Each number is 500 + 50 x the weight over its row's rms, rounded and kept within 0 to 999. Layers, rows and columns count from 0. Numbers have three digits each. The size before them is the row's rms in percent of the matrix's.

# up: layer 3 MLP up, 640x224, rms 0.0959, rows 142-156, columns 0-223
# down: layer 3 MLP down (transposed), 640x224, rms 0.089, rows 142-155, columns 0-223
up142 087:511462556364448496476542449616528482475551519458481423473536492488555512540526544440557568420563496543553476517375492479423446508484433431458453581477526510531504485489433418550467522441558435417494493424569463544543514535565443437562507553501517431504477530424554477463508503521494545453500460512494454507539512498514414506463497442510410664463500582487532490499504500509530530587453549478656493528522534422568523492391416498522438396420491509501461508521556486573451539483480626593493511442483464487523441506469518433500537535463461519517500445430599457474445502497450508485653479491453432558436466517519624485581491538532502477545456587481449519502507509565507510480515
down142 100:426500509553536585524621507368513434547492519531461504484488564524577493515422605432402513457477497518494533539489463436529455433453572568551483505544499518517527445470485457537577568552369442553486539557489494529361524440536458514434520493530463502461543500459447522457530532557450546437547577473545489538499533538447528459548623519537547376563512478494521484456468554498620437555591469435549452617399494530462519568541471466501459551490641571459465527460539523565553538434550538474424504551521489490477446513522614546561424504516514483496490490580458491494473524519517511541604489473551564455453561509436507491502539486554504524424468478549537572555492525415453492475524
up143 093:504609590493518637444547549535496498545532504485454389555461415591576447458545489466448418410558515516461549529410523566522428511524424456516489519481568452529427526539564435519501473458535569459498464509545538509571501457475462526561560476500569458499526535532570538496528511577458490474489469509587422349512491429471452450465586485525445477449478489453463404611569557485369480518570447516493577522416538537481540415491496482466477493531431462537444469503499484410531589495444509525487562564510506485467467493499534514506531586495534486503403544517489479515562552517568592444463522442581469478481584581478565509488535431500500528410500448450491581527461406554477408508496
down143 088:507604480499475522505564551434569531545485539533499496554541570442493426461431456508514515480488461371525496513474455582489506542589493462508554467467474423513506429479471478518460583629556529484561480543536465438451485450516484479531483511530542476444481456439509496494530479563490512493516532558491422448487382438518532506497442508403394448497491484479569561563477533448517556538594562437462528489490458517534575564502543524405527517529546455541411549446507546525428570447593524527448513506566531472586381495535473438447471455528500530571470514466495505517460532476517483489444397457536508494546476428521395404596613530576526564513393607480514640494530441587553455497581
up144 106:512462500512428509479501537517579466458511499484609559488482468451422539585483560510463451591476507477554470437515470462471463462448437477476502533452477430500544562434532544422499518507513567489584467461530520569429431565566562477424569456533517537593479529474525465506562490458521536476432496523504614440503547483561455501460476524539485400438524455534459553385393507567481528460580414571544471507433489566527508559474522482588451599484499442485412483481439479595491530523507438578501622513445447575451474464516533560457388422515515526433618480470548480516498519463515439496479551484415457531448510455416498553569528501497570508451586499656527556492498424456514513586472
down144 089:479495466490438545599502484496503608411426435452558517599580556490491477481537495455447449492422416605337498589508496456499408544496500494473521521610591524573459459488567495568497536551569522501463580535492540511594553541476554466524470533510535466460472458562453485460407571562488542529548579454402469405469493568519511502520477509624505482471519603420507502530541477456541523444508506502436558457516527514546539454539535482411605580491464455469543506527537510469465474482506577551532396502547529439507457552489379558521495590452491509523522466488395547540433531519527525496454453471509621472494514511509480449530497474551590499480478541374454469467486503453431522481509
up145 096:481531561483572572464499610483541535520455509535504543434440500368472515495525494529478487550568454490371489493459470577523508549513498484459461461473639525506528501460563551570641624550487487401520433498505458420471552544340602505478526513463498574450421563462463508560526515447631556436519569536529509444501555474509513516497529529462507474449621441429497503421438404492534488525475477465461431501492587481507470511479430444616504529517495549426520452597527574506504492465507510545518508498488451547485446470416530575468450489441473478516420502549460469469593545422470379502543496440504494530549532514493551503516495558524438527424516520451496452509546530521564569479471
down145 095:474517538563489484561557601499584479452499451462498418576503521588490485542509469472513587406531556461443516519569503408558533440520520458509511436512576575426426559513436580402512465497530474573478522573594407500574431472458534552487444454490464513518451512460470468483505550550505489506537509572443575509539567468508490451474436500598549569482469416363502587526515573572568618410519532478453557526463510476456499558468554452443546464516508557482526454485517481475455545558543448598567475485579593517482517569506532506495494547528493431533534502510502577538495523458496426509481521565520536408523429429533481456567418535442534565598415601456457480472452450433423491454524
up146 114:506558428500469564480513500455515485391395593532493486338472484580541516431546448512412467508432542517531434540609513516544499422543449530505588486460487568533559551519498536493404459510427530518545457593480547481469582433455456582477515516608513460432556569478438517587451501524509454520565450460500546553536526499580497493573449438569544424462445525563509485571439510545471464489618531468355521523517504495512445523508531473483479474532554454479524520526450515499541474506543447476463504488524521564461503460475488397433473496545622548458481509533544556416470459543491439511474472449533416470558410410499425516511536437491540523498484449508482572472577431547506482414619
down146 094:579428472489536492546485456601567615586577404546464448501573526456502489508568469503487437608456436467412542577576471472484494536509540521446505496503487472653447524498535460426495483541547464472465591395554476513485491502447470456459406457389548604481459495520435427502566458509502547402473486517506517597510595592470621407549498534504452587548517499593393541515539556563544482493517522541475492567497509454511530528493501527461514421508519515424475475445592543555460553490524414598567545515488491476531524518503502502509509544525541434500463486523467469549448558511503485523598465489475474475545462550512562439568437496485540466443486525528494432489454442530464559643516
up147 101:421488572496531564483527583545395515502419464573582526413549474522463472498564490411528541517587584498497523484533492463529485435471460553510430497448487587456487452550512496565468559465499505511553401533542473574421569512515485563533505563397511480380511579495519427539511506430454448450406510479488336488497512480477476505593532547479477458568573423633514533505506522569522558578497497443539457492531467461475546470517455453454543478550488553554543358534427472483467573435541464465443479527527506611509507523478530531544448501488410572497484448492509477515453445512501526410475514567457506498508470481436498545546570492503428430578504529568441404430528419422475457570540
down147 103:502509377522462522491576482494610510569498472500424510435505602526440533526467576449509551559460522515541502478628376591389521489529547497462526482450451458556466497531548516500514500527579535499540466498470558520466478589452620503410493440536453486394477462552503468430515480519412473569548513505489535557496633519538608500492478551430516573458509414601511512467475557515534531493494419601514499506555558500486487506525517442592454481535510533501528467494490496543526458597530427510555420568460503422595450525545503547432508452536545518474493343511559495445413544485494449506469420500446454470490534561446444442525502519535494421459470527465563548501558530498382555489466
up148 092:426490428456595516554528439558533542470451486510464390499473484487472471560585491458450513433578497488502587492494518538481418534513448478420518437483521560588642492478582427426530486490474564449528482504590492538489550529476486512495461506483576515533441616462506634449545525523556508426361474424537456534451552425432471457478550448481625490501544358495560493465515479518436450573479468420477456403526522493467495460582503537530475435576492514503450499527427415546413528486442505557381533394527516569496477519469455440482480489476527502425526502554558490538527498444476451445532516597498480553515491590478470466513454515458556543457506512460507449467590521478490581556481
down148 098:401561439482546473548490523414520409424462422517468455521567539585510606472493525557494335495546544448507464394524452488520506489582423511472612530515477502532527524543473403422524507552512512533427516543506503504497465487461482469510513432390509511518481389550518446496486581498572495518415513533568545484526549462595465423503474486526570523476509526560513492466445541455458459510472519450529463552466397515500513560453557431544493500564481590469487490540476473442447526514512554532561560532416568572479535455524472404501539399439504472493527515516538533519591611584458479433474443478367504488516448526444545504437479538477499455387529626502476416501532529525539526561589
up149 092:491534587510463542513441542511420437488461529456472516529508508473345481504513491464495498555490568449508538564513508586451554481487444515451492446515536497533550528475474469468521548474488589512494468573546461517550425496499502525352488629521517475513410535553496420421554583489578489539481470513518511610523476595507466483527586530476435459497528485514490439381526440518521564571434496472499458447497545477532499493500394507525534506522573468435573355444526492440485604465450509524534404443533494569554498417537483495572399507413617543489460482565522435479585487575444445568498488462482455502432488428471495470541502527614457416573580545432518476453546475437450495527484
down149 094:410569471566470463508567509448463543533507511463471378432529498528513544505466534504529435584491454368558454456424447511521473470487373470492381508576492529514506500550507565435436456438516581492514521469516481459562446477473405532544513446524561481416519481550489523550568516461501510503598478584494579464551497471432535593472439491499403510486438559521529506465517510433496463469525470465560530456502478495528464483585451537498463440482389518407488511527406488485515525529535549483513454564538496507593475444517470465513528484516456648493585422529516553456541410499479545565527343440579554545518575460565495492502528447590525509547511602502399455391537483464434527476505
up150 098:476518539505481579515454549470403433539492572475401471491565558503571555476577542512492518520440574522504516521519591502460482452381485502557406395466552488525505544488509388522505453494480487521420485455573509531525470559467531536467538636539573551406469502590503456377549597526496471585541514610502451432461486492509491461437541522415497410485512468475619548374514498544487543521521459578438503516515552548563592556503516580488514557591513534509569514452506513527460456426448484584455443456471406507419446514593456432552442494422457471527496528516582513458512525536428454477566547538488463447495492510476438558530501476448529533476440509409502537522470461535448542450456
down150 106:541504513569497425547523424478471481567540515557564505486436577546447573623506403525507524438478398493410535400461452472448581508520485496481504580515611509518486531497474556471457505547504499463518504480520519535515514488485472487468482436445449368607572586520510506616507433528565528417432437473448511583553538498522525573420497462476519516379537487479471552562501456589425514553391490517498598579557509475444574512546561416487539466497453550453477601473553542451550391596562512492513501441492503578446514422442557466530496490433485498455545438433568560472483510529462533564476588582462525529480568482534581501494536498528502481495518533583499462452478526422539485521540
up151 086:496464537430517539562522497484470496540476501472455568540522489498513509392544468411552567527486464515575393496493483479510569459526553524574443422442586463479423617570481480508550529627494528524509562558531485476443505569542538454490511443474426471584488650495486455539483475441449485497501508439494499553490514605483449494516462585428477463532540487475488581475473459497412553608363473420475523419464519603486581554416459546467528485478513492505505409459484464534608474540530461462491503500520533506530445532411537602540437590479501562550521567473542527488607474519547509507540375447527572500510452455515472499494550550440519381575562484488433476471574494545461452464505
down151 099:448397473446458518535447454529541553529477504586462556516523518605455589459428532460562457480506555532470471497545569456466563469501380599485561492412522500498474495492464522569533570539492449620521516418477490463532501510479470472487512535482482510456523444549518396473527572519593529457544545487587596430505618519509505418581581418466496569653492534468504410442488542426535539493470539510537547513485497564425462475540581447523490382460565459614427569520553461587464524494471473433501487509541544525499487417487592474520434410426507535579538532475563543532507498488452440523447552526497562542431538501491504451406499474477485546509452471586431446479494482454535507500562
up152 101:469470462543498559533422494436562476519554485571511479429442465508575493483402524455452440546521523520548574564414567412569528611471490470465420518458508500485421516510532489437500528448519435462478513520441511504562470539561595526437521468553524483570429480442490524489545466512452514514449547534528595566484520542507454552468587522513467484586462530433444548495562479521475520553601577527451555547584634618546430510503568643503487400443529561554492578449497485459489545476511476618433478476457452531608528510495596514518531422477496522439546503536536489447527512417472445522432486541490476541510555450580440472460533440547517465560527443470526507334546480528481486515456
down152 096:571559505584488428543558417526532572548545484475546519433546522537492527432504524468500565519558509484505526457485466439601461560516374579480456459458519514409406517504565497514440553538529533439540527439513498479592541557435543467454512505521496477532401542560502486524506462547529514519492518658417448543474567487448510392493556479533476573463580437449504523490526424504545531526474470418537481523458437477582516591522388561535490553500553512562494477511602537513538407450451488479518576468528411549550511517475392415547512448472455466466459525565463551451501498505515529567474436515489617586440451596481428431517493490498498538405516415433454450555468492513510571442586
up153 102:490505523526526520421513605541528445481497507541474466484429490449428467514501566502575540512460517564542514650468463495505593560430484365573538588442484406413398506481486492526523432495471565587487495471460516571483547485517558532574445564538486482568448472501560489512565482444468560511482542540482458566420567509491531545517409556546500514488508527465473471477500572420418558496497474571545460451496418472551471547405585470517387483509526521499452380472501476462542567460492511411574453394441476503500494516567454452493508609509523518469456494552487447533525386449502561525469441547549519541447506564560472535494572545568429435528415549546550533517497393573465464453555
down153 114:562443531547441461499515613547581416539490479509477463465437485504434471598505552549532430419470512625538467536485549578468491509465530416533534532519509470492437381401451476512463527487464563460508450509375442573547553473516543559448457585499456479569529535445494621480542530461545416475514466518515517432464541461453566464572527526448529463539473542498549570551477525499508455423502466487508499525477483479445467492518467421536456528505475539441486488541487485495512565491523617464455488412470444567559578463456562488577408512510500526491508452638495467502507442489602569456565468472625549479545520630527506463462567557493442544558526568528442521513575413527608463521553
up154 096:579447584419606476429530527440479554450509474486527538568529644432508557526482540556566467365573378547512538476438551546544522442496537483483595484559477503512510489422486526467447498474443502498520518584538542504434507491445508589622502565444463507597559570533411449612485519479474540485460534511554454486470543531473461499516508443509430466505496485449536455415480431543503493481542499461536491469508486508432439550504512383586468445538525562535570515442564554469538526545404523425504518463591451412489525409391519500579434586411586467503500431526582480454561538503501483569488480540511557522520490504444481464512518460576503469460492533502409523411508497581470521516503
down154 104:475343443498606568509486509560496532373393511560597460488449468524573556495542492581595506488542504458443576556502538512498419510485499463469520417527583512524574512470550446461525595549398475441498479540564455559428476565484518566520476543458539564475565463586530544529567522478540486558530499470464513528440553527465534557503540489429469485494560484415435522475508538544405591569471542485582548454454513482460464476542530425519589498495486544540463443512550483456582434511475364492526543528436455468429486508462497511552514497456546511490505546439482477544470447514444410560560452462517503520400562439451550460528606426488413502407533485516389488520531505475553448485443
up155 103:419552547497494563597578466526583465477492466548446525619454545445543539487576484517482457490485489465490464462449478562515455431494542464562487471539539486519495503493503483581557551433485485486470492427570491492532538442445474526453469466422547488595483491473444470509644442485557499447448426385537482510556537446482473529445492457452556573365506457435489444508426577504544423596488438486496400409466548416500548566533612477539506527506575564480555551472468561536440436515498461550442491548526491534465516444503571481497425422448501487488570619440568533447507471430511437527445550583565478515516438513482550536552482556459442494483533535467546455467569514372391542487479
down155 101:500587545584456545599524533487503522474530495485512451453487497468435593471530437493415496452520514501415521493465504587472474467651537551412514416442549456471495509543477395538543427501521480571471363460534527497612469514411516579399552536500470525493426565551485529458505476523559507492508443604478455507535567530551486530469499458459488487529540456433572542598481567557509421507523541563499514475401429514526446465453526455555480502495507547481417599553463508458434499527491520505412505504497577508416522574394555493484520504447469480423498528527513559560449532559516560553502475546554481539528568525496523549481431550444412455423549536582563429483498444372443425493444
up156 091:501658499513483548442553462476438514583516583495579541507460530511511490398411516504457465435493480573474462454578461477520507437535613485541539473462482455478454463481496526460406582469508563564516533499412519485535477533502574563475562466564442623493452510467502470618613550541431422482532461555472548475506508512534529537489449467477582508498441494496610399488430482469529436391524449457492455549455496438506472403591395536582408454513553472498549512463476459620428469438498572512469525471543499513568524460567498449511493421470527610486574489585610501532435429452535433493497450514519476543469507441433500498544494464477477538575517566506440516478511492514498460529515